Weights of a small GPT-style language model, trained from scratch on English Wikipedia: 4 heads of 32 (1 for keys and values).
Each number is 50 + 12 x the weight over its row's rms, rounded and kept within 0 to 99. Layers, rows and columns count from 0. The size before them is the row's rms in percent of the matrix's.

# layer 5 attention query, 128x192, rms 0.0691, rows 7-13,39-45,71-77,102-109, columns 0-191
129:35 41 52 65 46 59 39 65 40 41 75 51 66 62 43 48 59 62 61 62 39 34 46 47 41 69 62 56 52 42 50 59 56 31 40 46 52 57 65 41 49 40 44 45 70 45 40 30 42 52 57 22 43 39 80 55 58 34 62 29 49 58 33 55 54 63 43 34 37 36 57 36 40 34 54 52 44 44 52 50 79 21 68 49 45 59 51 48 34 47 50 46 76 59 47 54 38 45 50 51 69 50 52 77 53 57 40 53 70 55 57 41 57 27 64 54 46 67 23 54 40 32 42 41 53 54 41 45 35 52 31 58 69 49 68 38 46 48 63 46 42 48 28 52 65 60 53 43 33 74 48 66 69 47 69 50 60 49 51 59 47 65 58 36 55 60 60 41 39 57 50 54 51 40 17 53 53 31 25 37 38 65 54 44 39 52 47 70 63 46 48 45
107:58 63 37 48 34 48 59 46 52 35 29 31 37 42 31 35 43 33 54 46 72 58 41 77 35 26 21 50 58 49 25 39 54 44 56 32 27 38 36 56 49 38 63 48 64 54 67 42 54 48 48 59 80 49 25 30 63 59 48 52 53 41 34 53 48 48 44 66 42 57 39 38 57 41 52 50 53 41 50 49 42 67 45 78 51 38 45 57 42 60 56 55 43 57 55 31 74 60 67 23 45 66 43 50 48 58 78 40 33 46 51 57 43 49 46 46 43 57 77 36 60 47 58 44 51 55 47 29 38 62 69 50 24 53 50 69 78 67 58 42 48 54 71 63 61 48 46 41 60 51 35 55 41 56 51 52 51 50 41 51 46 43 56 68 26 62 44 65 60 47 60 50 55 43 46 48 54 55 55 71 59 64 52 70 54 63 51 33 51 37 54 56
129:61 46 34 36 65 48 36 43 65 55 26 48 49 33 45 34 30 53 36 38 65 67 59 64 51 46 50 49 43 58 64 47 35 69 59 40 52 32 22 41 43 65 53 48 48 64 60 42 61 42 42 69 54 58 31 40 48 41 54 56 59 40 50 36 60 32 44 54 56 48 40 31 56 67 36 34 44 56 40 72 33 66 57 74 35 45 45 53 67 60 58 52 28 40 42 45 57 64 45 52 45 45 59 37 54 47 63 41 40 29 30 63 38 61 35 50 46 52 80 54 51 59 33 71 70 46 57 51 54 51 50 41 33 67 52 42 19 52 53 53 48 41 64 66 48 59 53 73 69 28 64 35 48 45 45 40 48 53 69 62 41 39 49 59 55 54 30 53 45 54 56 46 48 48 69 27 47 49 70 70 78 41 42 60 45 40 55 35 41 52 65 67
123:40 63 69 50 53 54 51 60 35 45 47 63 48 45 52 37 63 30 37 61 28 61 46 42 66 46 47 71 52 35 54 36 45 46 30 46 70 53 45 64 51 38 33 33 74 38 55 57 74 56 50 38 59 40 36 62 36 75 66 47 61 49 62 70 63 54 56 52 50 42 77 46 60 37 52 72 54 37 48 35 53 54 61 48 47 40 50 31 42 42 41 49 55 37 62 63 49 65 59 51 74 46 41 60 37 44 50 40 39 55 47 54 49 54 71 44 67 28 48 46 60 41 54 51 32 65 55 41 34 57 46 44 51 40 74 58 75 71 31 58 38 65 66 65 32 35 49 70 39 57 58 50 40 65 62 47 46 48 47 60 43 52 38 59 55 56 42 40 56 65 43 42 43 42 59 51 51 38 41 30 37 51 91 42 44 69 40 57 54 37 17 40
102:30 55 30 65 60 50 58 55 63 57 83 43 40 45 90 61 62 63 41 58 40 34 78 52 73 65 87 42 45 48 55 56 33 57 53 47 66 48 40 42 38 46 37 43 62 43 45 33 59 76 33 36 49 51 33 40 60 51 57 60 64 48 49 36 57 42 60 43 56 60 67 51 45 50 47 60 46 69 42 42 40 60 54 28 51 46 54 42 59 40 29 47 54 32 56 74 42 58 54 55 76 43 51 45 50 51 35 47 41 35 52 44 60 37 54 52 40 43 53 42 42 72 48 48 48 58 67 47 45 50 14 48 56 39 58 38 71 57 47 62 58 60 62 51 43 51 54 70 45 53 73 40 45 60 63 40 48 58 52 68 32 46 34 68 49 58 42 39 51 43 39 30 54 58 50 34 53 64 63 45 44 49 67 49 39 36 55 54 21 54 36 49
119:47 42 50 68 63 33 31 51 53 47 72 36 77 46 65 59 54 35 50 47 32 37 47 39 38 56 63 38 64 68 66 36 54 45 25 61 65 55 23 40 63 58 62 54 43 52 29 56 53 57 15 42 45 57 51 69 67 74 64 60 36 54 74 64 42 55 59 58 44 36 51 59 67 51 62 56 64 59 39 38 54 60 53 44 46 37 55 39 39 59 31 67 65 32 33 56 68 60 56 52 30 42 45 41 30 47 56 40 31 43 22 45 47 48 44 31 30 54 41 65 67 56 53 52 46 38 42 53 67 59 52 49 48 60 44 34 62 42 74 56 42 47 64 66 27 49 51 47 63 68 55 33 47 63 57 39 47 58 55 64 48 56 41 33 55 53 54 44 50 57 62 47 67 45 39 31 48 48 57 48 41 39 57 44 36 29 47 42 55 44 41 26
102:81 61 53 38 47 58 49 59 44 42 47 44 49 55 26 65 35 54 71 31 49 48 56 31 34 46 43 60 58 64 75 70 72 52 42 62 32 38 83 51 62 55 76 52 61 59 44 70 45 55 43 64 30 36 56 69 55 41 56 49 38 44 62 55 53 34 64 35 62 44 43 49 46 52 59 33 45 53 44 71 53 48 53 31 52 44 42 49 42 50 39 48 63 68 58 48 53 43 58 49 21 53 55 33 62 51 48 40 48 57 46 32 28 45 45 44 47 79 61 52 43 50 26 75 43 52 38 69 73 59 55 45 60 64 35 57 27 46 48 40 56 48 48 41 48 64 28 45 39 46 57 43 72 47 59 46 51 47 47 32 57 74 58 34 63 50 45 34 33 42 55 68 46 50 54 58 36 31 48 59 35 36 29 59 54 57 43 51 71 57 54 40
089:25 51 36 58 69 57 55 60 43 62 47 47 47 49 29 53 61 57 53 51 57 46 48 53 38 79 43 50 48 52 30 63 65 53 34 58 36 35 52 42 63 46 52 58 49 55 32 27 18 53 53 25 35 60 57 49 46 24 61 47 57 53 47 51 55 72 66 47 49 33 50 29 27 31 38 52 52 46 72 42 73 24 61 40 33 45 45 53 36 64 64 49 54 45 56 37 32 37 72 66 35 63 41 65 59 56 48 46 46 58 41 53 66 65 64 61 51 77 28 73 65 33 67 45 53 47 44 26 53 41 53 41 54 43 66 47 36 54 62 32 55 33 54 50 63 55 45 46 51 56 66 59 43 38 37 66 63 50 52 71 39 52 61 39 51 61 47 31 67 57 54 51 54 39 32 20 50 41 39 54 48 53 46 61 45 63 55 48 51 49 58 47
101:30 55 50 58 50 50 40 58 49 51 53 49 65 57 23 45 61 32 48 46 45 43 44 67 39 44 53 53 53 44 45 58 58 61 59 56 33 68 50 41 66 56 37 41 55 59 41 45 50 52 37 40 65 54 45 30 51 62 70 42 82 58 44 49 46 44 45 75 48 33 57 39 56 74 44 55 56 36 59 32 56 38 71 50 44 40 49 73 47 71 36 74 48 66 50 52 53 48 42 42 34 42 53 59 46 38 48 50 35 67 61 43 53 52 53 55 56 67 58 61 65 67 71 47 59 53 63 22 40 56 71 53 21 53 57 55 50 82 66 39 62 60 50 52 93 70 37 49 58 62 32 64 62 53 53 51 46 65 39 47 37 59 51 46 53 43 52 59 68 57 44 52 69 52 37 34 64 59 61 59 62 73 42 70 53 35 42 57 61 25 54 61
110:68 29 42 25 37 64 52 40 70 59 50 57 66 44 72 55 33 69 56 57 67 77 70 33 64 45 51 49 54 50 59 46 28 52 45 32 59 43 45 30 25 61 39 51 47 67 51 32 47 64 39 66 51 52 38 69 39 38 28 53 45 33 33 31 59 36 31 43 52 61 30 49 62 42 59 36 32 56 47 58 43 56 29 66 53 62 48 56 61 37 51 66 51 37 37 41 55 60 22 52 57 52 52 57 64 44 41 32 44 43 42 45 43 42 46 51 41 51 66 49 33 41 28 60 62 47 45 54 47 43 58 56 61 68 49 30 45 37 57 52 51 27 50 66 26 65 54 68 51 38 51 54 71 51 46 48 41 43 77 53 58 43 50 65 78 43 52 56 29 43 58 39 39 46 45 53 45 59 47 59 62 44 39 43 50 33 41 45 35 61 73 51
113:27 64 68 52 51 51 66 49 35 39 27 55 45 48 54 33 62 39 62 53 48 51 54 73 54 48 63 73 43 54 46 47 53 56 32 67 74 38 40 62 31 44 36 41 66 39 44 42 45 56 72 44 47 44 36 43 40 34 53 58 46 36 37 62 43 59 52 30 51 42 70 33 38 44 45 56 43 32 61 40 66 44 70 37 54 54 48 28 37 48 35 39 53 35 63 63 65 46 76 49 35 42 31 56 84 55 59 52 57 48 30 49 46 54 47 65 51 44 31 60 56 32 60 31 36 73 62 49 62 36 34 55 51 38 53 58 43 63 38 53 60 61 62 60 58 40 46 33 50 47 67 59 20 55 43 48 61 47 49 41 29 49 56 50 40 39 65 38 64 52 44 38 45 30 64 61 40 35 46 40 51 65 61 42 56 54 64 69 39 41 23 47
111:40 50 49 48 34 50 51 42 42 60 71 51 33 51 79 40 57 64 63 51 43 40 61 46 63 51 66 59 53 50 57 60 41 64 36 41 80 56 63 47 26 52 39 37 58 26 48 28 63 61 47 31 54 35 24 47 33 47 58 57 57 52 51 56 63 30 58 22 33 55 63 61 55 39 47 52 45 51 42 61 39 63 49 53 53 61 30 37 54 43 18 50 54 43 42 66 72 57 56 59 76 35 54 42 46 26 54 68 45 45 64 57 44 42 70 47 64 28 47 45 49 61 43 49 37 63 58 55 42 46 43 50 46 41 57 43 58 59 34 45 38 62 70 60 41 66 48 65 48 54 62 39 50 48 74 31 50 59 36 57 25 47 38 71 46 50 49 40 51 54 43 47 67 65 60 46 38 49 57 37 29 59 68 58 52 48 53 62 16 56 30 42
128:62 52 39 73 60 39 33 42 74 63 57 58 48 53 67 57 45 40 54 54 47 31 45 48 56 49 70 47 47 44 58 47 39 67 50 42 50 63 35 47 52 69 45 59 49 30 31 58 53 61 43 29 37 49 35 34 69 50 66 44 36 59 58 53 59 29 54 63 45 69 38 49 58 66 40 48 62 59 49 32 49 51 58 59 56 44 58 73 36 88 62 55 46 27 40 41 59 49 53 56 38 44 63 53 37 68 58 41 54 36 45 26 58 45 31 39 48 42 63 60 33 67 39 44 41 51 54 46 52 85 37 37 48 44 32 45 52 48 63 56 54 45 41 44 61 53 65 50 44 52 36 41 41 39 58 33 40 44 49 51 40 57 38 24 72 71 38 44 51 55 68 51 73 50 61 37 88 52 69 47 53 52 45 30 34 27 48 56 43 43 55 42
090:72 68 54 57 31 39 50 58 51 51 45 40 38 61 25 47 39 32 47 41 68 37 68 48 38 53 28 55 41 30 66 50 54 44 63 64 30 45 85 47 48 56 69 48 63 66 36 57 43 44 37 59 45 45 36 72 69 60 31 62 58 59 57 60 55 41 64 48 54 59 35 40 39 63 65 39 54 50 62 35 43 22 32 41 50 48 32 48 52 68 50 49 53 50 70 43 62 67 46 33 40 46 45 28 58 46 35 54 51 55 69 48 37 30 39 50 53 59 69 56 42 71 14 76 50 40 36 43 57 60 52 58 56 70 37 62 34 40 55 56 67 53 35 35 57 48 64 42 46 32 56 47 58 55 56 58 48 44 63 25 57 60 46 35 47 56 55 30 44 50 52 46 34 54 48 48 56 58 57 74 59 38 35 46 48 37 53 38 65 53 60 50
071:52 57 61 34 52 17 59 65 35 56 37 26 63 67 59 50 52 64 47 50 51 65 44 62 52 57 33 66 48 31 53 36 44 64 36 53 39 58 40 61 59 34 61 55 39 58 66 56 29 62 40 49 45 52 43 33 33 37 61 47 56 48 44 54 34 60 34 63 85 59 60 32 48 39 50 53 55 43 46 57 57 52 56 48 40 53 30 47 40 53 46 71 49 45 29 46 48 43 76 40 45 67 45 72 42 58 49 39 38 39 43 58 48 58 49 05 71 52 46 43 54 26 57 58 47 50 59 44 38 69 45 46 26 56 49 44 49 56 39 55 58 46 52 41 59 45 40 41 60 63 34 63 47 76 47 47 49 55 45 66 46 61 59 29 61 54 60 40 47 35 41 42 34 32 75 28 52 31 35 53 52 46 61 56 57 61 35 47 47 19 46 39
078:51 61 52 72 58 47 62 64 45 48 66 55 45 58 11 31 60 21 56 43 33 55 41 41 32 53 63 57 58 56 53 34 50 89 45 54 30 58 62 62 60 79 37 48 54 50 29 42 50 45 51 27 79 54 53 36 39 49 59 59 46 47 60 45 54 46 46 55 53 56 56 24 63 62 61 56 56 37 45 40 64 36 64 36 59 44 31 54 17 54 48 53 66 60 52 65 67 54 56 57 46 58 65 49 56 34 45 57 48 69 64 45 56 46 46 51 46 61 59 45 67 40 59 36 23 35 56 50 45 58 52 40 44 40 42 63 57 62 53 54 40 50 55 55 69 53 46 25 54 46 52 58 73 40 59 53 50 49 42 50 44 57 20 33 65 69 68 46 33 48 67 33 52 52 44 31 62 53 58 57 59 41 49 58 51 52 59 59 54 26 45 50
091:49 30 38 48 66 49 54 52 46 61 47 59 49 61 64 40 55 67 54 52 52 54 54 24 32 40 32 69 50 52 50 70 26 64 69 51 73 40 70 28 32 66 40 29 51 50 35 49 57 52 49 52 51 53 49 70 39 44 45 41 44 30 29 61 70 32 58 53 32 32 50 60 61 68 59 55 44 61 47 53 73 61 27 62 48 67 49 40 68 54 37 53 43 41 67 52 43 52 31 51 61 49 58 37 61 46 54 46 40 63 57 61 43 38 59 36 35 57 60 39 39 49 33 41 71 54 53 70 63 51 34 53 44 66 51 55 41 56 61 43 44 52 42 62 38 92 37 76 51 46 42 42 67 34 43 69 40 37 63 37 55 47 48 53 61 62 36 49 34 46 57 61 38 56 43 40 48 48 55 55 62 53 38 49 37 55 36 46 41 71 41 78
100:41 58 62 58 60 44 58 53 48 42 40 54 51 58 54 45 49 26 45 48 56 59 35 39 63 39 54 58 40 40 45 36 50 63 45 41 70 33 44 38 38 53 44 57 53 59 45 35 60 57 64 63 50 39 32 53 39 46 63 56 52 60 51 58 38 60 29 44 56 41 58 05 53 21 43 51 52 39 53 30 42 46 54 42 46 52 49 34 25 38 62 59 66 35 51 69 48 44 48 67 41 65 69 46 86 35 42 40 38 62 59 43 35 53 27 48 51 56 51 69 45 28 62 35 55 50 65 29 57 50 48 51 48 63 64 54 60 57 51 61 52 72 62 60 64 39 35 41 67 66 56 62 63 58 37 55 70 60 40 65 41 48 42 47 56 42 63 54 62 42 39 45 42 27 71 45 45 43 42 44 62 50 77 47 76 44 66 55 40 21 41 60
110:33 66 54 22 57 51 57 53 46 62 57 51 50 57 66 44 53 86 36 44 42 43 44 35 37 49 71 56 53 53 61 59 48 57 18 40 51 64 65 49 26 32 44 40 51 48 59 30 72 59 52 33 52 33 42 51 27 42 64 71 46 43 40 60 51 21 54 29 51 41 59 63 54 52 48 46 38 61 36 67 39 55 48 50 58 69 27 47 63 39 31 56 43 57 47 67 67 53 53 75 81 41 50 58 35 55 46 71 62 65 53 58 51 31 65 48 72 30 55 61 43 52 56 46 51 62 55 49 46 54 45 50 53 54 67 40 63 62 36 51 44 65 61 58 56 59 50 64 52 55 46 52 54 42 65 44 54 55 45 55 33 57 50 72 34 58 51 45 43 59 31 57 60 62 52 58 38 45 42 44 24 68 63 55 57 59 43 72 35 48 34 31
109:56 57 33 58 36 39 45 41 49 57 39 44 50 49 67 65 47 42 53 42 48 52 42 39 45 64 56 50 35 73 51 53 22 67 39 57 45 66 49 54 67 56 51 57 49 52 04 61 63 50 56 37 32 49 37 65 71 58 51 50 38 49 62 60 55 34 60 57 52 55 38 81 61 71 56 52 55 45 50 32 68 57 39 58 44 50 31 54 38 59 50 40 64 43 58 60 80 61 42 54 46 50 55 54 20 66 59 49 51 52 44 44 50 45 43 53 44 27 47 28 58 58 62 53 44 36 38 47 50 64 44 39 38 50 28 58 48 44 54 53 41 36 53 39 52 51 66 33 54 49 48 45 34 32 69 33 45 51 34 49 61 54 55 28 74 79 32 33 48 61 66 62 61 42 54 49 70 56 56 67 44 57 36 43 36 70 37 55 63 47 38 22
102:66 41 45 58 28 44 43 57 44 53 52 60 53 40 51 55 45 38 62 53 49 34 64 59 49 54 32 68 53 56 59 38 45 39 58 57 37 58 70 47 58 70 50 58 59 42 35 69 47 49 39 61 34 59 24 60 67 64 38 52 67 63 63 50 44 37 64 66 50 71 47 68 47 74 61 52 53 48 68 54 33 48 43 35 36 45 52 64 74 61 62 32 57 26 73 27 71 73 49 38 40 47 48 37 42 54 43 35 42 44 48 46 36 44 53 48 39 72 67 34 51 59 23 57 50 41 55 62 54 63 39 45 38 55 36 58 34 30 37 50 74 50 41 33 45 71 49 45 60 36 63 21 54 37 74 56 40 40 54 23 41 62 47 20 54 46 51 50 46 54 63 45 39 53 49 46 59 59 58 58 66 37 37 52 31 50 42 44 50 47 61 49
123:66 60 39 54 52 50 51 37 62 42 59 46 44 45 63 34 32 44 48 36 60 56 64 44 59 50 55 53 53 25 52 44 41 65 53 44 59 26 46 47 58 52 62 48 45 34 80 58 52 45 64 56 64 42 43 63 62 45 56 70 41 71 48 50 62 43 44 55 77 64 50 41 63 39 46 33 56 41 56 51 40 59 21 39 58 51 43 50 25 42 57 54 46 27 36 52 37 68 43 52 59 49 46 50 78 49 34 45 39 42 56 36 35 44 52 64 32 41 74 35 36 65 41 45 38 74 61 46 57 24 70 42 28 62 40 64 38 37 58 73 67 49 58 51 30 36 46 49 57 38 48 48 37 65 43 43 41 79 67 26 40 51 53 62 61 51 51 72 58 38 56 39 41 47 77 49 36 65 52 43 56 27 53 52 57 51 55 39 45 62 60 59
094:48 44 45 45 48 51 23 75 46 58 54 42 51 43 26 55 58 67 62 48 36 57 36 47 31 54 33 60 36 57 47 71 58 68 57 52 53 57 64 56 45 52 43 47 34 62 43 39 36 46 50 39 48 55 42 42 42 47 55 41 37 61 38 53 51 68 55 43 32 36 60 67 40 60 60 56 62 48 48 40 55 63 60 54 52 58 52 24 72 59 36 39 58 69 45 53 56 39 63 52 55 61 46 42 50 57 82 44 48 71 51 60 48 60 61 51 58 63 39 71 62 32 47 60 83 32 31 63 64 60 40 58 63 64 62 46 40 57 55 41 47 43 46 54 52 70 49 42 62 63 37 79 77 39 51 43 69 29 43 58 40 31 54 34 49 62 64 38 52 59 62 54 49 27 39 41 59 23 65 42 24 68 53 57 41 76 56 66 56 60 54 42
112:53 51 39 48 60 50 33 40 57 47 48 44 23 43 51 30 51 36 54 39 62 40 44 63 61 21 41 52 70 29 42 64 64 62 38 58 43 36 37 41 46 50 71 46 47 53 88 50 18 35 44 52 62 45 49 45 46 52 53 55 41 48 64 41 64 59 54 63 66 54 53 52 58 46 41 44 66 55 30 42 36 52 55 73 56 47 39 45 47 65 48 56 43 53 34 36 53 44 44 16 41 37 48 48 55 43 40 59 36 42 50 62 61 70 60 44 47 73 58 37 60 56 64 66 51 51 56 49 35 47 89 52 50 54 40 46 66 59 49 59 41 35 52 65 41 52 52 48 46 46 51 49 34 64 39 49 38 42 76 58 54 47 64 84 26 44 56 77 51 56 61 64 56 53 54 30 37 67 55 47 60 50 56 50 60 51 37 18 37 48 44 61
098:71 46 35 54 45 51 68 43 53 33 58 45 30 57 71 38 29 47 37 45 64 50 56 51 55 43 56 51 53 40 63 45 44 56 67 47 55 42 52 55 54 31 61 54 60 47 77 56 52 51 50 50 42 43 36 52 50 56 45 56 54 64 58 59 64 43 37 53 65 71 40 34 62 44 39 35 67 41 53 72 34 59 34 63 58 54 30 53 37 40 66 57 42 30 26 44 52 68 48 54 56 34 43 44 58 51 37 56 45 44 65 43 34 36 45 47 21 47 86 31 40 73 27 43 37 76 64 49 53 58 73 59 26 58 41 70 41 40 50 65 59 58 61 71 48 57 62 59 57 37 57 42 54 54 58 43 38 69 59 38 49 50 49 68 69 44 50 55 46 44 65 39 44 53 53 42 32 69 54 66 68 47 30 64 57 47 55 24 32 62 48 60
101:56 38 65 52 60 45 55 49 27 49 43 54 48 49 58 32 76 28 55 60 47 45 64 58 44 48 56 60 67 28 49 26 68 54 26 65 38 49 20 63 53 35 44 50 46 33 60 51 55 52 54 53 69 37 68 52 39 55 58 58 37 60 43 63 40 56 51 40 48 47 77 70 43 40 50 61 41 40 37 53 44 54 56 30 40 49 51 29 51 33 58 63 39 44 70 60 51 36 78 39 44 61 29 56 60 54 43 59 55 42 41 55 68 74 51 67 69 60 57 66 62 31 56 58 32 61 41 58 44 46 66 41 67 41 57 46 51 64 50 52 35 57 47 49 29 30 39 47 40 66 50 49 22 56 31 27 44 51 53 45 45 64 54 43 40 38 72 56 71 58 51 65 36 62 55 49 55 42 34 31 48 45 71 46 60 47 64 42 50 54 29 43
088:44 54 39 49 61 55 58 57 52 54 58 39 64 31 87 42 59 62 29 53 56 52 57 56 55 47 56 50 40 35 55 35 40 63 43 55 42 44 49 54 56 58 60 42 42 53 42 51 65 46 52 45 44 55 52 50 47 59 59 58 39 81 47 57 35 44 70 39 43 77 48 68 50 68 32 54 61 41 59 57 60 34 33 42 52 62 62 52 48 52 41 29 57 29 58 47 69 53 66 56 50 51 53 29 50 51 47 38 57 28 32 40 59 53 33 45 49 48 61 37 49 47 65 51 49 70 65 44 44 64 32 64 52 57 54 48 57 46 33 36 51 21 67 32 52 73 61 42 74 52 66 37 47 38 75 08 50 51 40 57 45 65 51 34 45 60 60 46 55 65 59 20 44 39 60 57 50 54 69 73 62 48 34 42 41 57 41 30 27 45 46 44
102:39 49 47 54 68 34 45 61 48 53 52 49 39 48 66 45 40 51 63 61 48 43 52 32 38 64 35 56 48 45 69 41 32 58 32 33 59 50 29 41 57 48 44 56 60 44 34 30 35 45 48 27 45 57 62 63 50 54 81 46 45 56 54 45 53 44 64 49 47 48 49 43 49 59 55 51 64 46 34 35 58 69 60 56 47 44 55 52 29 35 57 53 41 64 43 61 54 39 71 36 56 37 59 57 45 58 60 31 56 46 42 48 41 33 64 55 36 43 69 36 63 50 52 55 36 50 39 62 70 46 61 40 53 59 54 60 51 40 53 51 51 27 37 48 42 49 48 24 26 61 49 38 29 74 62 15 64 40 59 41 48 54 73 36 40 62 33 32 64 69 52 68 42 40 38 46 70 23 60 37 22 57 31 28 40 62 28 54 57 49 36 51
101:48 52 54 54 38 52 43 70 39 41 44 44 40 54 62 48 49 32 57 47 55 39 41 37 48 33 48 47 58 54 55 63 55 62 52 52 74 44 54 31 55 42 65 41 48 52 58 34 55 63 24 56 60 50 28 62 55 57 55 46 57 60 57 60 37 58 60 46 47 33 72 57 74 28 59 48 47 43 53 33 47 58 65 60 23 46 29 59 72 39 33 57 46 44 41 35 44 64 23 43 62 42 64 38 37 50 57 54 38 62 63 65 36 53 54 40 45 56 66 66 57 80 48 51 80 47 54 45 42 50 55 44 59 58 47 57 32 64 76 50 65 70 61 82 68 48 36 60 50 45 53 48 69 61 53 48 53 57 41 62 44 53 54 63 50 38 57 77 59 61 54 49 61 47 69 42 36 72 59 59 31 57 74 44 46 36 76 46 36 75 58 53
# layer 5 attention key, 32x192, rms 0.0646, rows 6-13, columns 0-191
087:47 40 46 66 56 58 37 41 66 42 56 49 40 56 09 59 48 29 58 56 63 37 45 69 43 41 35 51 42 65 65 66 43 26 56 58 72 43 53 47 34 53 33 64 51 63 44 35 44 59 70 43 45 57 46 45 57 51 58 64 52 28 40 39 46 54 35 31 37 40 43 42 30 39 45 45 29 46 60 53 35 32 31 59 48 48 53 52 21 59 63 38 48 41 47 42 21 44 36 61 56 47 40 51 76 44 45 48 51 43 54 57 60 51 40 44 63 69 48 67 49 69 51 17 58 56 56 70 56 25 31 41 53 48 56 45 41 45 61 63 45 40 29 43 54 39 72 36 42 51 39 46 42 46 48 57 58 30 60 35 40 24 55 41 51 56 40 65 48 42 60 40 41 42 32 56 35 67 40 63 59 53 44 63 53 44 56 39 68 61 60 70
106:55 69 44 62 58 52 47 41 32 54 49 53 60 38 62 37 65 75 39 39 44 60 65 41 67 43 52 43 51 62 50 52 54 60 40 60 43 60 37 64 74 46 48 31 61 47 56 59 49 58 36 61 46 55 65 40 53 40 39 53 51 37 54 70 66 64 55 61 47 38 59 47 62 86 35 55 57 66 58 60 49 49 74 55 63 51 42 53 54 40 23 47 34 55 34 46 67 54 63 34 45 59 55 59 28 46 43 47 71 51 51 45 57 59 49 40 44 49 74 47 54 69 63 80 46 42 54 52 44 82 42 48 33 50 36 72 46 83 56 60 55 69 60 52 52 63 43 56 51 59 45 37 35 51 41 44 35 64 57 45 33 65 44 38 38 65 41 33 74 68 55 45 53 49 67 44 66 59 66 63 42 33 42 46 42 52 71 68 69 53 38 39
125:57 74 49 51 47 43 36 45 30 27 39 49 58 50 45 45 69 47 47 65 47 50 50 72 53 40 65 47 56 42 38 49 48 54 68 60 28 74 48 54 38 48 46 49 40 49 40 41 49 43 42 44 35 45 38 05 53 46 49 59 59 41 55 42 61 46 56 25 40 75 72 35 43 46 52 59 51 51 51 55 39 56 53 47 50 45 57 72 22 46 41 51 38 54 71 53 31 47 83 44 35 58 51 43 60 53 83 60 57 59 51 76 64 61 61 53 38 51 32 60 67 58 63 49 32 80 44 68 62 31 45 47 41 33 39 71 47 53 43 62 44 52 57 35 67 60 51 39 43 54 50 55 44 42 56 52 37 58 46 66 33 53 31 29 37 60 42 41 70 56 66 37 30 56 55 49 57 55 61 41 49 60 34 55 50 36 53 61 48 40 33 56
100:50 56 37 61 46 47 38 43 84 42 39 59 35 56 20 62 38 31 44 60 62 47 50 50 63 57 64 34 34 49 47 65 36 35 56 54 72 19 55 43 41 48 51 46 43 53 56 40 59 37 52 27 59 49 63 51 63 69 43 43 64 48 53 53 69 46 42 58 36 55 26 26 52 21 54 53 61 54 62 47 48 37 40 45 64 47 53 54 33 49 57 52 61 64 57 55 32 40 43 55 39 61 48 46 63 30 57 43 27 55 76 31 59 46 22 44 46 67 61 61 37 54 26 58 48 53 39 54 75 44 55 51 45 50 62 39 63 30 69 43 46 40 40 37 46 55 65 40 46 58 40 71 55 37 41 59 51 44 51 20 59 39 53 55 76 32 60 48 56 40 40 56 45 44 32 50 52 55 68 51 54 35 25 51 69 59 54 55 60 50 52 56
129:47 61 63 49 52 38 49 47 00 45 54 50 68 33 46 42 82 51 48 56 33 43 63 61 47 38 56 49 49 46 44 50 53 56 52 73 38 81 59 64 33 54 31 44 47 45 52 41 62 40 46 56 44 66 47 35 43 48 51 63 54 54 48 53 59 38 74 42 34 44 78 61 57 58 54 60 30 39 62 57 50 62 65 39 35 58 56 45 52 33 31 60 46 60 52 66 81 45 70 40 43 37 43 54 29 61 59 76 49 64 45 61 56 55 72 62 57 57 35 48 88 56 70 55 24 47 69 49 36 50 32 54 47 55 58 51 50 72 35 50 56 59 55 61 56 56 32 48 57 52 55 56 45 51 58 41 40 64 47 47 27 47 48 57 31 51 32 43 58 51 42 49 53 53 63 59 41 56 37 45 43 58 53 46 36 41 54 44 58 45 25 49
084:54 58 30 57 54 43 74 47 28 48 36 47 60 38 58 50 37 28 53 41 39 42 31 64 33 54 41 56 55 67 55 48 61 54 57 51 67 65 62 49 59 61 41 68 64 49 70 50 55 43 58 70 31 69 47 45 33 58 36 68 59 49 55 55 60 36 43 25 79 49 38 37 32 43 47 32 26 48 31 81 44 54 35 46 53 50 39 60 44 57 37 45 58 51 54 63 53 31 63 74 60 30 56 48 51 46 46 38 55 60 36 54 35 71 41 53 34 48 61 41 55 50 67 34 24 58 63 64 42 34 50 35 37 53 38 63 37 44 39 65 43 67 51 40 50 47 49 58 44 54 35 49 26 65 45 43 42 70 48 56 36 20 43 54 44 50 65 61 56 49 46 31 37 38 80 40 52 50 35 39 31 49 43 52 50 47 60 53 64 43 43 57
125:74 44 40 45 54 53 30 66 48 55 52 38 53 56 46 54 29 24 47 61 44 57 41 48 69 66 51 31 55 44 51 57 60 23 30 29 60 45 56 44 26 57 36 55 40 42 32 48 45 65 51 49 49 66 43 72 43 44 41 59 48 35 43 41 50 55 38 67 63 32 35 43 68 50 52 36 54 61 29 43 33 50 46 74 53 57 18 49 45 30 41 49 57 61 50 54 35 39 42 73 37 49 57 50 37 54 50 45 61 66 57 48 46 57 50 46 45 57 78 36 47 62 44 51 41 27 39 56 55 55 65 43 39 65 61 43 59 43 26 69 51 56 49 74 46 67 35 57 47 61 29 45 56 41 43 59 40 52 40 55 63 38 62 32 47 41 40 57 53 60 43 73 63 57 34 58 49 17 58 51 51 37 52 48 42 60 80 46 56 52 70 68
094:60 58 58 64 42 39 46 59 56 37 46 57 37 71 41 63 61 50 35 73 61 70 57 30 67 58 68 67 41 30 50 43 31 41 29 45 50 38 62 43 80 57 42 47 38 53 30 69 70 51 53 17 72 49 57 61 55 46 51 66 44 63 29 48 52 59 43 67 42 33 54 47 48 43 29 65 54 52 57 43 48 29 58 47 30 52 59 42 50 46 60 44 43 58 60 58 71 63 55 58 45 54 53 45 49 50 46 34 36 42 51 21 53 51 62 39 46 37 74 52 42 53 44 54 61 39 39 38 59 53 39 30 54 44 47 43 30 27 55 25 69 43 37 54 56 43 37 53 52 69 80 39 60 27 39 44 48 58 47 32 45 72 38 38 40 39 65 51 33 52 41 53 57 49 48 50 51 65 54 63 60 28 62 55 52 51 71 46 54 40 44 56